Each number is 128 + 32 x the weight over its row's rms, rounded and kept within 0 to 255. Layers, rows and columns count from 0. Numbers have three digits each. The size before them is the row's rms in percent of the matrix's.

# layer 3 MLP down (transposed), 448x128, rms 0.0517, rows 283-337, columns 0-127
083:110142098123126144096116155121099148098079136122151087111099143081152103110139136167096095069181096049189127111193139189144180158113122146113101165126198180190127144116140081102153194070126108129093189078133118103137116129147110134109108141114122186098126141148081115049089156101135131138132131173130129123124152169136073132117173144101134151130121099169108053148154151151204099132126
097:128098094119143099082087176091111153130128126120171165141130129143174147190163208117142089113097082154105141131145109131158068082134128160128172103152100162108142158088115153156174194174146155128152133163096221115117110155139128117094139134135210123137110122111175140110130178178119099142162108111079177123171173134050135139147131133125199176099142079158069102104155131166116128155140
108:040099074106146173152113122129114166138144121172139131117142095123165171148137113112114137122167175150091090140142109167135066102121113116152051127069166092029088144139101128149136130106133120114129132078083125150136142159139133109130112183084184099151108112113146126211119096096142126173191147173100076032132112123081096088107114189139126099153141141106115143122155147104171099113138
097:084116122124141149120112060111117212167125152096194153148090159175099122122113155113174124132119134169144209077137125136176115084168150152150170092108113111051124130145106108105077088110098131104089134103096161141151176197145135139143089119159132135199133098201081156131155105167101166117120164146147140179098101124130134098190106151122137133189131071151128118165112095118155165126175
106:124116138114126109073145120085122115177118178096109114116154129123117134114075128132144134148124142129109141123098115103181143094117157128163209157182163164176107126131082192123133077144126090165111169108127093154102085032115126176116114127155098110061180203156130173139168145110076142181110146177123108076134149128135118198105082111120153063150147120077163074119140159111089153088119
091:117121151212084102162068083109153093096124119119162125111094112121136131154089033115143096099118115115105093140136095148138098096116129111084143067137166126106110090070043118159158166177134138147121185146111103161109140134169152107151192138118160137117099097154091136148113135092168124083110101088173105130174110059158163152113155142094071089173128129163115134092158186076130103117171
100:140188190103166143116093132099160178117114081133191128113153108108120160082136034140152161101148144065175113125160148111176104139150154139139161202118126141079098168096102135122104123107094128155103127081099171147180092093091082177158157138112128121068145186142190127089135114089140107153125148166133121114105156133104111171108128200118168129159148129187143068118162134104124090144178
100:110149120120101123102094153050130161141064095149116113118163172142145149177112113195131124096152195106147123124195157113139106136168082166144125134169118092134070147155127117147091164087157129130103147139109157158110171139082094112162126082078108101108138102140090118082093107159125142122093173135138097143073160082172054117143093130119084195086094100160182145088131182100141176060124
103:072139130143134156179104113063132101114107129126148115107072125140121133098152154133092104119056179124128172091150131079156165162145103107114110081101109146157207121102110127101106132202130158142112099086161149164110153114058122081112114065151119089109135132113129152109202109114122087138124093172126096141139128097180149180176188130123124160110111177170144102130065145041098183153127
103:186115119108113166168146151215088129215152080133097132183089153108052151150170153160150126182165141139138076140177149177134115189158130089153102091109112129136100120155102162144087107095072124148213147148123072149130150103135137145159137105109109158135105133110156077144125127131135159103194140120148156098088098152079111128122120142146140151166176117041153143123135101158113099122088
096:112139121169131079101149161178145139139097161103135089150169166107161114122112121104100145174138129131111138156096157163147139059141094197112096102090130186117191139072220079141078048168154156148139122122118101110133145090075114075124232099134160121134145148094092120127136138142060151085138131115151150087118167119166151180092116101120113183173088140126144141111154138123109100105137
092:121140149078148132151161185133118177107119220086129081107170153135123131165104135083145149117138078117081076174171137175191066124151123103134102151144142076088098127105128152138144145130109190135165175131161122143075144089154107142151157134084121076184151155191043141132100115152140141117115101132117133109145080142213147082156099120104085100129125107160097135106117184136174128167146
103:134149126105089133063068165152117087083142142185117144140181085109099147072148098107108152083086072144123178145130105182120116133147182114148100173149129125159095133141127108154092163128150131140142115093128158149166130080151116143170190107056111159188120128107181134150131072143147146138191138139109111194099122150173109175072101093158186151203161162124130151141177111123112114103081
098:173186117119137096106156146156169133118126154161180073120102184155152113152090142177171120110140132120115140154123138152102123151153093108147124088106157159105102111104152102164076164083178137073132139133074090124084061119151175091137139149141193117126126122102109192070113124142128081128133161115221138119091088190147147107137089121135119128158161068124152054117133114136219157165152
097:147133162141161171140145154117129132108152098156100097127087027113149136133125162135126132106116141102108106106074115181114094102151180159116113165078157165097089155125061124151112153097105134106056059076115159082165155054165150134138149119113093111191110115142169132153106133179164110090130059177047088137138166129141150117097133141133128133101160112121155143093111063171137169110083
106:118084127083197168163134172164146126124070136129107127116064162150131209119141119169115142180113077154128137115076141137134125100152134125116071115152105182063123151108109158059106094164174096115079139169119170095154119116137062145121129156121093140169141124135131104117084194130153163151125113152127116171153125159080148144213160122108154077081112143113095139131116082074138136150053
100:061082073091123145168139138100137099117125174072127108117131121170149130181111150075187077072095156138104154090094126176135110094084139158064094120086137158173130109098157100104099114156131132146170105078187117093115190088137117173145156139172124120125127121113173096153071136097098149106053137101119151147134128177137127196092139137181160094181154110120109133113143107122115071179158
088:127159129077131091184129112148107158109141091142096157137155171122146110124106073084138128105098118124182111096105129096142154117136132071115057252075167160155081094057115110117089126136126128153139094127134129141076175105164191131151069141135112093119155085135170143158132175139117122166167148141178101105106141124101115124102142159154065043121109098118139134154103147052095110123133
098:160108125151098138115140065112111081139171101123130119113116121116113140056152126165146129173138061111061130200102093166110125122180087090169160116111139060108130162177130106176142130092107194155148168115107156163142115125108154130147155191146131145070105152152126155161139159158128146070147148199165155134154158081183061152115143159131159105195148124122116150096143097079068122163123
096:143179155109203128142105106133202089174156115116120140158126121125136098133149035144154101107161142118140107102050131132107147088135147111111081152081117107129147107125113161141073122195104128112080155166094067161140154083146146091114179118139142106134091176088185080138102096134123112130078113149099082103106139137137080152131130125128142060069098181187138107148073121149127154187171
111:173129108091128105126162098135157167192137072096093088139117175090129116112106112157181103141162134143111136159147127175105152104151096138164118120096123066117080156103144099111089124150121089147197170099081155091218155110152138131154133221099171142097151146107087097146121140082164130159148132141063142122074119112156089137146116148143124120064136143054082100071138092180153155106138
088:137108148144122167133128047119145086108087125134146178114095165128102176114108094186103153107106159080085136114142158138143094121122063135102161110130093147141115211070130080137100065127055072108117112126169138099110181150172179095186103099163099099164124133090179098137182116133193160087107134073124104121158146133103160103064113189086171136123118139123111132114157129153148100132127
104:092168065152219151099145097156088130106068120134151148059116138107167167091138157100110126140209126195111126212151136153061113181129098106076133121130159155101130097118118136117133098098152161103091107125125141098164108057153092144081105114158193112165110121128102168098146167170102152089098147114083115131165138142123152061111146124113092151117184124153157125127148141136170080138121
101:129159132053076170104143080169197183165069160128129173160115131122107079093146133162179063093124153133131129172165088141170117101069065138118109151103200104138108112141131100112171134168118140152098117142134178206139112091128081149129099139118166089103078077154073137124148124117156165141104163164146141079112119139157084147094101161175182132133126110129147119149087111119163126085109
102:128176098051117141159122167066136122098157126075138097153135113165113135132108166149147129110137084149101077087150183156069141128126131083160115096139071086108105171093023120152185141132138136123070113138075168099150102046103153100147133119169148158093072167134139088099095135120128099105165116133131076129103083152169076149122139150168151154112105075164146167131117114172103110102124
102:150112170198173158066094130124128095161077071086091081116162094083099113115158194138124118158122104111094127114091104104164149140112148127151099149073150112149130075108172131179121120187142082134127145099112136136165086135094082068188175101106132115112149123125096146132102113113134094156096136107120145115175164111126082187124106105129162201139138144091092106150128171199153177171194
101:117129136175183086136088078184124200138178140107160143101162123112133120124161060128128141162108128130101122071126196123107126094118160103192155166159174106125117129116114144120049139101090068095109108156071088155091165219146117086196151121121126196160113175124128159120136088142099170140107135143144119124123150128105084123139136106114124114155111066105066141118102161135161066120103
101:119185137134092122174191134198158156112116167116216076157224113167192164111108087158139174144084148101144094139129106145211139134171173138086128137180094132132143138163109110172118101114099125130103117101090106132175153151121101124113072142096085159110125138110139140117129089128220138106136140077134134124107166133132107086140105153107096115170131107132139156113145087067146085091162
100:186128140089149125136087170101137114136150100107145130189153051163129138171110095095121127150098092074102147038138127088102162116077127194079181130154168137124109115085162155084107125136152116160098107074137157136125143147166116139126132116127158171048146102149141120148101102104200186122139112142125130092136143160117143230140140136168085156172142166069126143078144164102136138146158
100:086093108119119119154114142184120095128171085179099103124113113172090090126106137145158113114100105106081096095187096127144104151123127115117112182166179145150125176152112168044125104187103182138171197155097167127132087103118178151082189088144078196124078075102145059148106103138117143137110101151120197083140129158133087077142105164118121106130153146084125092134120112125125091138163
098:171135133173172158111111126127092183159144121151120142132219108137097136145179118087140128181048088138213154141171137156121133125142122129149072162203097115108151173114136137136085142122098076119126159147125166123119095113130144111191083107121086119137132141162161123143070128144112137154110099106081103072139113150101081197154137136105165084151045108085163168113189136128112120084126
108:147064075122171100160138081130178143166127160072144156187110074146151113128161099129108153161081153108102156106150112118129148131137156110103113113134123055160086122157148194166187121189158090100113128155107153095155090148130104084166115109113184152146079173097122136102120156131170112103069111165155097120097095187105143123145055064101165134084091166138105158107170117094156155156103
096:146139126145129154084053139132157135095152091075100119136201128116132185122073051101167130102175096082087105146137159159150169143077126160114142121133122070158137164118107125182110125116131152142184114196072115146156094112119132178088139058093156046157166155149109097099126128135142155126116116082110135137138090107100194125107116169089129114134130100111134135163053124091162188127108
100:100118105101081145118125094169142188139095136169137105100110133143100177146162159107168103076121202114130158145136103146142100118119129136137144173125108144089072111114178138107136143065085126128135104148108172217127114113140096125114102121128161094144120106124075106131136102099110157197141154122119074127163153209138143166093065179177064106077101170127129130089169132112147174195055
101:134068161137135117086163131183159162067100150102109140133179164097172110103144186152124045148123141123135144083149114135115093110134117118169118150110123155077126157117058060115171149142111135124139147127195140134135099107134116117179145177117114131146159164100132166192161145141070181126170110132102123107139125137112054131169124157098149119081123134063159134094210126086103136068063
095:104214126121124157073125080072112157160135143070140135175172130148134117141155094123193104145155121150125113135174157117117095137106104125188093133185124105084114074132099159113139170133101136126094137154121058138130159136191103050139146127069089165080153134156197182123087095081116115052126135105177107114109149098110111131168141119125162168113069137125126103130087095178162125105126
110:133128096183223136130157114070166146139103124162118120115143117180137174092116066137065081116126187155168143177187170146095125103089112109132178107088141128187116132143101158135091144150124102138200135171126160116164132084085183173100075070133144134144146179127158197135129100131139050126162136117099106155109173141103154168168107084149123102136154135093135108102099142116099131131099
107:159099098188119118086138104131148148127125171154089083109085098174127139137147117154084131117107116101072078131087074148083137113143110112102122115133149097116042158172090188172128156159088104134077134181169076111185120163166100070171146123075200155170116164144146128124134118104129179124105103160126103160091126113094095107143133167109176140082118109041162160103145138171110095134123
102:140121137070151128144082123088128068094120139129110076187094142138117155172148161103098159160080112119094087136143139138115124185097159179106099107106141168147102164136171136172102177179080138093171167205126135139160189159087101132115150065116107092087149090149102120064082123111131144175083114050164149157106133120120147121188138108097134139108118197160140139114076137121141181130088
107:158094143144160173093111116099088208112193181138123159130179163199118145156153126112151098099147081112155159108203109100169102094128095153141074125117124143205152211095124112119131133162117147125117167137106160159131101149144122138118143117161106149116148107122130089167125067151167109096102086144098072173083099048142122148159153116093103215129127082137155124148158104127158136154158
108:074178112041106098088164132137120127157165153163080116167081147121137111173087076197131129110137126066071107198102123142130165132067123097057099089147095146130131179143134155086108166107154110067129097113150094151134138151125083178103134109097149128155141146136054125177174164105125127137080086148127109117151088195137145129114110116079144139098092169097104131118092106123132180127126
105:101068084138053157151119130146117159083130105090064149113154128138119139134145163098162140198140096123181115135174104127112063051149110133181176057115121204113075149097129150167079172121173071115142146038152140116098124087124104128123154116138136110086167117133177094182111111166125150162157130129091167139107142138130134124120092103141134088109122121133161106179106161080088143144151
101:145145132133172124135130159094134114141151147128111169139064102085130150098126084191116211110100107118117143120154157123105131101164119110150136098084158149083141165162086077164218146182154188113093123165150143143122109112134128102081137114119154140144139175128176118136111071142141156146071088141143100095082067161078157198086150112086151103125148126078097146046146118132122111161205
098:209082153132077127185119145154134140067096093112145145126149139118085125146160153121142137113110124081126114139131107146178089129166095135105160107085161150092101061117116188115115133150127150084105180101114106166090125098185139139104193135158064143064135121105060125070114152118155129179170080144128072050081096137138164147125166085100174169151118157144118149124133114133135085075160
068:144018090115195141174125168102113131144146150116093108159148129110094187109096103113091104130157143102094156078136157081104104152145183137138108197133137132139143102092136105098129171143078195074105102105116198139131139111093147122184198153084129107112172114107138137118128134146147111105149146124121142173175089111126118130111058162115134144196119118091099110087173167089171103130067
115:116072108146113119127118040094153137151044085173144108155087125097151110134148091113113135152143113127088131088118143116185130128156089130102129102084125124101211154135102125184088066140093124115154119147133195200098158125158110172102083073154147160117095129163158121114125143144113130204138082165187131123142137097146130137117123142133153166203115112143088157139095141139171176208125
104:159156135097118166090166132103109176173128131157181130101131174156116130084112132135115153080098147165144099099137142138182082142142102124134163125145142158103126087104076186103174175120139173140094076118184183131155132144168139153054089131154088105121172086112096146130108149117134075140176175104150084092121145053137109081111192190109182121099140093114069138154181148086130166137157
111:179130140176155087101155174145150125108056170146100099118108148135075143123111086057128189144112085142112101141092138073081169096169125094085152158059154089134132140150161153120115106160101136100178113136138149096147106136136117089142144149137140198127139101046108122082092102095087089142136081119156136135081145073069054141110179123133150184141163123088132156146163157170126103115126
089:191068120177115154123120118087128168184143144106107155153068120160156112105145163116141083135047135099146126181154175088200153152146119148129126107179136129119160080109091125169126169112109123115108063088140167106138166164097162130167134151149113133127206143107160172136155089117113107168150148079160124149132105138088129108106174161148140155163103139162139172102196197129146079058117
099:158134127127141103134180197134155095167021172088127103150103130107115086141132193100132117132145182168094152126097121132034086112163107102121172132169077141085163082140177098121130136116117186108134108156144154139126127193146190196161082137112136076181147112106160132104108134120133121163116157141143126085127090179138092122170098079133156150100132182113133111101122111115176108169133
113:142163132149108097079165162140110196152139118103120150124048101172156116122135145109138143177100113123146126097145173166125125179142120089154176138159070213139094172121135139109075144094167147156159126149138179140134117172102102124114152128168157099041103111143097185061115125130083090114120103150101076153202124100138087107096176115116154152134187152163087132093096198129148139129132
093:151137113204074156088139141131099079190091109133218152097120114104098163141115107112173153138114126115150109148073123137100138144061114120151071108151131031095103104155095080135108117141100111095163174176159123166093132150097155073102127097149154104085098128120137069115113121137104090145182140141159152158107169100086137080129083172111144137178191112127120094147156069138168156124133
098:098098126142111191159126172167125089135147053072138142162134097146126140136127189154147194084141205135162118084129100120152097147151101159146090110179146094069145134115174100115070131148170133140080178135099147175091090159127064071125126117107130149139142123093114091154129128191143153174138068107112142104154143107101093125180065153146131104166150077072177095152138105135149091117151
106:155139068149151119184133090172138168093167122116119108093131081127091180129155108090190199156082126121088113152180110116135172165146147165121147102077173138131086122120134131057151137142165117120131145108137112101082105098140110167082145079117160137124137112079106094130141055130215145158085161182117153132145156152152162130136094129106154075176111158154083129094198158082152133121181
101:085142119103138115125048120094123162180078122096060131121124133169132203087150083204121135105118150141123160171102153112138086124133137149130148134076099130133096133125115048108150162133091142172083127147133131095122117112135146159163099101158124120131080156156137182125161177149155094147120197087138128144078112110209100147143124113123115179176122173197126108110093125056116124081190
# layer 3 MLP up, 448x128, rms 0.0694, rows 284-337, columns 0-127
094:145120208136114111108120086094160158113107124124154157128143100145129143092122137097110158110122193150101144125080137081134169140131159164179079177108103162148077125063086118106098108107110100087126135113112091134111121105091119137193089128100117125099126123203046124150140114106146176111111138080079076107057101116204124133082149067109131107165129145067097105128123052077105138111159
107:129144108150037063123086138130144146121123098126085114154067137122144108103101139100134129126075135055136168128113164231160066107128159132109129183128101147119129104111162116102136149165064121117124151157140160096140105120095155153130142110151075135101151167095069098082139135152079105150076159139143110136123147104130131093200162067140129188119150157193170070153137103164150145160171
098:138121099193099122076093170102114079141168113130086136108134127120144177193112136102110163120152095128146122143139159093106124161103100059131162099140113155119120119134129189140132185183101119172120141143157072116162140130177144104099159154095148149102118112065171150148124164157164048171157108192120070136180112149123135165088147137111148153074132166134137222183158173093111081124152
107:142114156115128119108069124103158179180134194131108130104144050199121133110123146087155148111171091087092150168136126152170074105155197111127178165113085115095192097128153147152141093155149087142174163110074165117109096103128099161094131135142119132056133215115144187130137078138122185118120202087134128110096125156119117090133093148148165126129160146105058123114086144141128102130129
093:120142064130162113108127089126110159196133141084080138142127082152098146120129200128136140125115165149198150127143106102078077136086126120138116157140148161184136142163167129118149169138135152148146130109057129129147147104125146102194158147116123090153097085058127108137177135138096102157116139146103153104186093132171072108145067077169161159141125142146118043108157199189141168188145
096:105123139117137176126171138125126112173101142130160165152134145210173136100016199050107160155142085090115116172138170169149097134145160097180114128142055108151145132161106081137117155122184118062133118142143142099128119165141141133172142103186139181107137168156105153144091059101161160120144149137126152162115119114096141185143112117137155171145083089089100152148134157139102154074116
104:151150157103125108093110130102137130122031135103106135131169148133076141093108083098124076115109103106117143114094079156076186140132136053102114072148146152176172156146146135118117097093192166166141119104131116153168077177092157169129128136112090159107142137104159088137172101052087071130105150109133080098176074167167111095135129109177163140158107134146146104157076144117066102100175
104:142147145104120171163141184139175157129113113145156112103154162105118117132141112179128116118145158143123142117122157099048141134151106121127101080130082076083157137125150131088127101118113071059070100183154135098146084189144162107115134092060172105135138122091182106102099142131094126084043165207101141148132108175120138107061152145190069085122115124077162186149150113128152108141120
106:144184179161150076119158132179090128121123174108144176165145167153137179141155133071174187145102122138174151103121152122098151102150165187051131080100135102130090170066154149075132158082155096140167103110069148130113075150156158094107101089161153113073161159112089115162162102114108120129117085142116136098071061105145179156135148175127101117138111088174175135081116117150117122135144
094:085114161119151171193165132137156154150155111147075139190074104222169062177151135119119119136125107134158106150114126155138135094164163113128134175119122146119140123150133116129108142084179122080141107108101154128142138086157142148156134136144135071134031156170103102133133085096064101096089202110138106177093088126142106113178113215148183155086163161165124146133113102153145113116100
099:174145072113170147080105119183139133146165116103165127154087123193074101111123174128043120050157149114158147096103149069084128066076131120114122130117097138144191172077162117109144118145096096163105122088125107122065129114110126113136057095172185114101092087106197136103105127190145114167149161153096162114139106134112136158092125087145102081131138155105114170102157101118152103142139
101:104134193136178158159113171178097127135175180133113109155102150170131106139161161134153157103164106079141118120133065150153092069111103152060119125125163180124168115100118168178153146110111112097131152115168139072148138127129190154118084121151136072117149172051123148135106115124082142138107144141130151160125114147112248101153154127165164159096146111177105091134149161177193152147161
095:157179075121129095124100143141123132165098139154114059111135110098135116131116142112134118093168156112112094106174104085162120118116125141151174118161091189149173130144146134064126175133118116122131197099135141087183136160170192187148138126086108154094175131108097156206194141071071169071088143161124170107177134099138133105099163092120065138116115115096158106164177148127068114093098
100:067144141169124163124129107136167093157114149103154130115152147190169156143106134107149111132129134206091148126105155089075109136148144148150136112158080148149112115149088117120125126110187122139049151094141174129154128069188138123192127094072128117133108101131171134218111129064154175169096156148066089158139184113098092181136112184179173127135142132094175155146164103081123139087124
115:111154162076181109157102125075138095085112181076113110122199138118116135141133139142128123133207097143120123176168161079099088142154191061104093135091119091113174122135065082116115117079135167094119162111063174152072098162120129096173120111139153169102136142124066133132167161146140116129102129107134098120112150122110185134159099134129131187166059108149147135163157084193112173107117
102:175125154079159159093126129075103093131170079142104149136140121105120103055193123156104163156127145151114120134138133090102073139098083079106126130210146126153138125114098151134120138142141154128098084204125086121115106126118133145098101109125099152062154176070132189156138122133135178118218061121117118122078090060158128100088116134075147097078113127163146119170121163154144133059118
089:107131146185184099160154160094108129113159158092130136159161156118130155105139105122134185132207147109118168142108095105111110134087147134132104025106111083138095122124152069061137170075111124128197181156103189127138110181062070137112139113141100189090152137164126138092114104112118176147121066115138119151098080121121153150118177152137161144127117164173206157135119157125148114088125
099:121132142189092109122139168210140097058125163075067176111135164169124160168142150139076173083135128134128176161116132135091119110061129147092092134096131148136145138087169128106117142121164092112109147154085101121109151169198158127142149124093146084121105108123181118157206107129138109142110135124111063155175092105148142149121138136112140112067093094114189110061173187160182110152102
095:150187113147088205115091088183106071074135135167130132118090135102121160174072118161089144129152112098133133091159150093130114068159115198140093104134151147142103127139125127139162127127160126242104073138140099165179134127130132103127150130117114140130157152115140121133132148124146174178118070092117092095157145202083066193091137084114145158156125146132083119132102074136145186141101
116:141141091129110101125201086124080101188149106141162161197158062104121146136115157103120106111123096183128197147164133060107089106135192078139134145088098126152174150112158133107145095116124135115109200096099151111181128111124088123102115162098144104148083121135173100209090152150140136129142072133114147108144185093151135138091077172128119131093141191100095173188114091156166106126131
084:103153105087091129118091130100158086097114152157126125134105158131147113071171099116174142100212145143142116140119174150112126096118097128109067145179109156110113158115083172088124120096116113144147170072095077167045101117122161132086050124131101122160170113131166099108156134113163201166111082120105109107102179146152142101156154195116052117091132152161153144116196181111153125166115
102:119144182147148123185108134108108124195129150143126106161092100099126162132134165153127097123107099111177113138152114185109143131155071050129093121169137126171174092115088143094165099091111074108150131155151133133051159156094175145168196085176114118131095126092141181184142136104113131098109173145135078162109149133127110096150135180153110134091088119112132161111090097232064158111106
104:119128103075095131185171133122136069149147124138143106077154077096076118077114143097149141126145102147105111175149111139142117124192108089113181169174162140174106118136126127137133083060102135121102088109072179138191148136142126170154141112138104108110125147105144084114061142041159149109181089168111163120159151088202132175114115154161101158171110162087083118155139134129128074157071
105:145167129123137149106121163072116117125097138162065110134114193097166161154132100082072111154126151114094210122121095084093100142142137087184140072103116113164118137136135176117141082118141153128182139099130100101233116170074143126165144167114119106108113197113096150204149169111097136136086119152124131099142123116108139180143133081111152160157171102164058159158128121150095114147060
105:165140149090116177142163110108138122133082128169144140113147144136128100082105078152115115069140109112139150101126143096124092182134107099138108126115150187204197126124107106095130118153099127166094118099174115179152147206056108154123106090078161130081169110144137077151080204161102133211085095121122107095172180128099110157104105146131139097148190090098160137169142075107144128157106
098:147123112181102125151097103080112091163113130128139132073123104064184075153044114111090158137083120096165132115124132104124098121166146136117172151198127160124076133130165087182107108137097149109089113137190107141175138132174116135119175165171066182140122093108134158138095132101164167236124128163118112126072159170084088101106115087152144095127135115098150102145113122079151085158140
098:224104115131125118108084136117116110136139128193045131137061124160118044183130166173123145108150093162122124133161129100101114181146113142136130104127116071100147098111109154142164114148110151097140128128127137179126144109127130088069203108074107046082092153139086123105150136133084103154154139204130118075118147124145127141110167085172120116094127115113147143115187116153052135165092
102:094118150099124089125162103079127158137090089136092165113180182092114171097186147151154104143102169135118133132128103155145110138157123098169096157110172113178141095129115130198101172110113167102109196139121149158059142138112099133103131163180143151133142189122127131087166104172068136155135132081143118104105129105143204076108121127134122161125076059131163050165152094140157145129040
095:105098148142117123140122097156095127139104167180099146148164157174127146155148103118050172142133102087133134097122111144086110114152126171095074107122140101092058109141141156128139077062100063095108109183130098103174133106135146154128138080199160140038089160161044136106136106086099159128085150132127071147115157142090120069140176138101109147103139126064109101139120122118205132153118
097:106086149128137162138108125125089083131132107165127086166153127071172096127137142173080157128181134056064110135103118118126124118091132109141094084094125104138178151144114145203154157121111150107095135086169153143102134136127122154107162101075148141175115125144119059157177206153042090171097153127122202122109175134098107096140109093163154136111168113085099114159126087053173104116103
111:187142126107161105118126172147081130154033154127137169159126086135191140128135148137122141097172072107134156147123151051124092120168115138184120178145107116111103123110131080169123090065167179139085150109120101101138139080126183093138135133096112178094122166077102125153163100133125116203138111127115064088126116087078108140126125125125124132143184079115072117143099112215139137178108
094:108160071081124135097068148113159125148177099104184146177157110159071180096049128158091129135183158109086132128131116160176188131095106118139146165087136124158180125159133101126150116090135196152165082066104109118186126167124102134117120150099162111130195059081158091141149134141120134155144123125127106098119147133054139078137130113197117180082112094087093132141145126102129138132098
112:099158123166149088118098101175145085129142133065163154116154087130117139056117107107162156155144117193088094129098146141146135127154098087134110154097154169169097175105088136056134082091128142170093123093102163094158116189138091191166106093140085096162121156092057068133147126098151127092126137114112137133125117121210128141119177100144066197092128161136107155128106125165145086086162
102:078158088183091137121099080135174114147109145124193138105120148183096152101079110121182140141115133132127096147118119192141141149113122189060130213159199121096078099070153188096136127145123158093106105140098074145070146164123143147142110134144057121109145097147080151150103071109149119140110155125097104134090119126144129059097090122176177183123147142124109096136112083111122092163097
090:147152085145157205173098108128168097113108145090094129125150140188109137130054130051137151107133152085077121097071154119086137160149147172079132144146143152096137139123118160138112145105067124201108092082071119110170152148125124132139119124117139099093029118073116138145141104095162121123116110088087182114106055150152115120109158118157128150170119155170072118114127116148128113200185
110:142124125101106139109113108137166155140122150091109136190215084183069097090080137115109129083187131111098165164113116124153111170141163140137136177095112128059060108110170076132120082075141155145127129135102118128136124131154069148076132155048114127074133116165164071098117111133129185142101124046088131090116119126175102105119126144165144166173144087129072110154135085151081116113142
107:145133131206139116099119167133147146138088157112086119115141112125148117092114165125166142139093135049135118076122198141134118111148078157061115090129132137163101155060140149161130120134047128106149123174100166089068161182142150137161166096143112084096144125117084163118173092110108141138136074101123102113187150171161111089129078121201098119078128119174152101070143174147195150138134
104:156122099116154144138170141140174174108117100162103088113170202104125091094151098148199139137138126091128099140126136065061166119209103166134128112178172162141101127129091102164105112132090101135076138124114092172085100126119136182157158114120098109132087169137146136113176141086165145087113125142119148129163123067169144102116111078109113104132133182114148172068110150174154021127168
112:134161117174124085161127052159144112126115140108125133103171109143102128100086100102145136069174116163135101128086162114090141112113201159111150026116136129124045082173070102110119123132144145126116126138087078133087136090127112129171095105202188127082132126166103127138094056084141184131135162130122122060102109205185102129125116092142113119120111126107096096131150110156110116170112
105:122111143108080151144174151064084149146117137171067137140125112135142062121167097175177099129164151165175097114150169167105117124189154117091130125123149133163109023089174110135142184078130089099120177194160118158081128164101095135131135099123162090095099113098180108090126095115065116147084169083118112161170079136086123115115152157161153116086095079166133136130106143147117142124159
106:199123161182139085125123075171139160105050150119153116077117126139147176187105123118086095121166086205115144080072132084131131149168106162100097107120086185149137124140132126049098184174168136120190114110196079115097115121163145154168145148150145169100133161150094158121113158099154118177153132150090115128189108145158135119107107107069084095097142142138110144095116142161115112148152
105:108082170174079180112159166101134158123117078175096093135130091119142118141142195115080141105080149153120126111079135122104162167129151155102075116094087117161161118176088141108141138062131149180104182120092172168112102116073120138139075106109091111186126132126125076107109142083067135124150161104123144116105186088228152106203133143112092146093146165123143108114165133083153105140107
097:172130133159135178130115179130153082167083144111121121137152146142099104133139121094159156119121155130142127160116105118147161092155121164085161122089110100104083113151130174067092079155153122186120126138128143082125112128081092148103060076179093072109193198158078098153127120126118182063116055153117069156118107191154132136122098104197104093129113105130147095155085083124193152130110
063:116146114117162187119107084144089110121097147167135153177138111072125209148136178193072155111092157178166168103114066136163126153124090176188112073139124152127144116158199183133102093115129096109083157169066151132110128122111095146158152129152132155135085106101173107129125141053104120136138132145119130092140101089089112110145139107107053098123130095106124117148172159164124181057100
113:162169112083142082147125138168135107097145132124086125102075153233122173100194118157131136110149118138154138087113125110091120094110145187099121086102152156111121088052124105146115102134170133119155091134142102134133102159107089117115164115053187090108040188161156092128106107102137078141106174153134154156135126177085099170085143132126076094100117088066109131112074114163128131137096
106:122148155100121118170134115132112109106063156100103158093110165063167114143090135094112162104086151084135134165127161125138151112129141121142169078133061099083158068191132199081126067158164109113081135118144160145076128128155147154115168086106115194106167147114157118115110114091091122106179128211129092144114108112101135079171099147165157134129073149105166131167127157122210171098099
116:136137122151161141155090129171098107118166145105118124116085081148190152085168172064139126113096175160144116082115150157118158062112134183076137124142060144120075156107151157085146127094114160110185163170084145214120124105153097135123126110123171107085126144141096187155151057091114122135142072131093165161116071171139168086133124121138077111133080112177108129066150138112172127100133
084:090134115117097091123121111117134196170158150157119122115118120122191063165143066116134111136170129136165088170106138098101136133119124079130116144117087102126086149165078037110143149126069102176140138149126187087168088224107099086126165128154147126177101176154131102133117142163185082080143104123134142097061121118144156129163129135065141118126101169119109133106128138105144033110140
100:191190109123116081111100132132129198156137088164133101118205090070141160068157172143166120131119102121104090133174119112151133120105116133106129178135066088090148091123145137107111123153130136153091184174093160071157149158189110153126154127111104123147165073150113078153115170047158162100097114138109073120128167092150164118082141105142136106161085113157193126139117181104108092133174
120:094119172122090162128085120195169051137147169131102178133141141093118136193108136134117104121121124068043156123184084097098134122166137111137099104104129123123138095112118145109183117129122056144108146130067179131106144110135145100108163068090156126188164134129138097141136125048136067112123139120124123115130103118116094141115123191113040185152143129095175169178124123108089186139148
091:155130078129142048109127152105115076149099149090149109110131118042131131139105135139107122189155148120133125114115150139112143122157128106153124152101100143132154133088144096081077137162128128162124121145166095134131162141163147159065128096111193153107119039108177125108212124107134124197097086099106140104132142124100146181134081113148173152102141116088137159130115143098187000165144
100:113097125127063065119073115069094099073090144165106116162165114132166133184131102142130098112156092098139126084094170148089137127115117108108156090102128118150129155089112113103136092152186142155165089135140109148148126143166106138124092119143181104075134165113124116163218105070096070190106072095124139153100093144128148109127197117083120181084174179166177125132176140099095169132112
107:123148163153145069137113087087162095126134088189113122157137171123082135165115147120169127163184109106070127118129124135201115117137092099118067156099117095096095096098112120154137094068088108109148141054133175153157142124122070141122161138131121154126085182162060122136172150088101134177152162108163058130087201131175098116151117162131083156113116135190154097138119146181132080138095
103:141168125129093126149131156109126126121157079120095118104118197071160185163136102137143093140102113130122135124122150128135136124187106064113175134165122119115111106134067133080194151157161223069156078102161156124156110119087138123116149179113113158083136158070108182077082143125125116141130118083143153122188155138168101180128154143135070121085123151120103197099047150166156128135080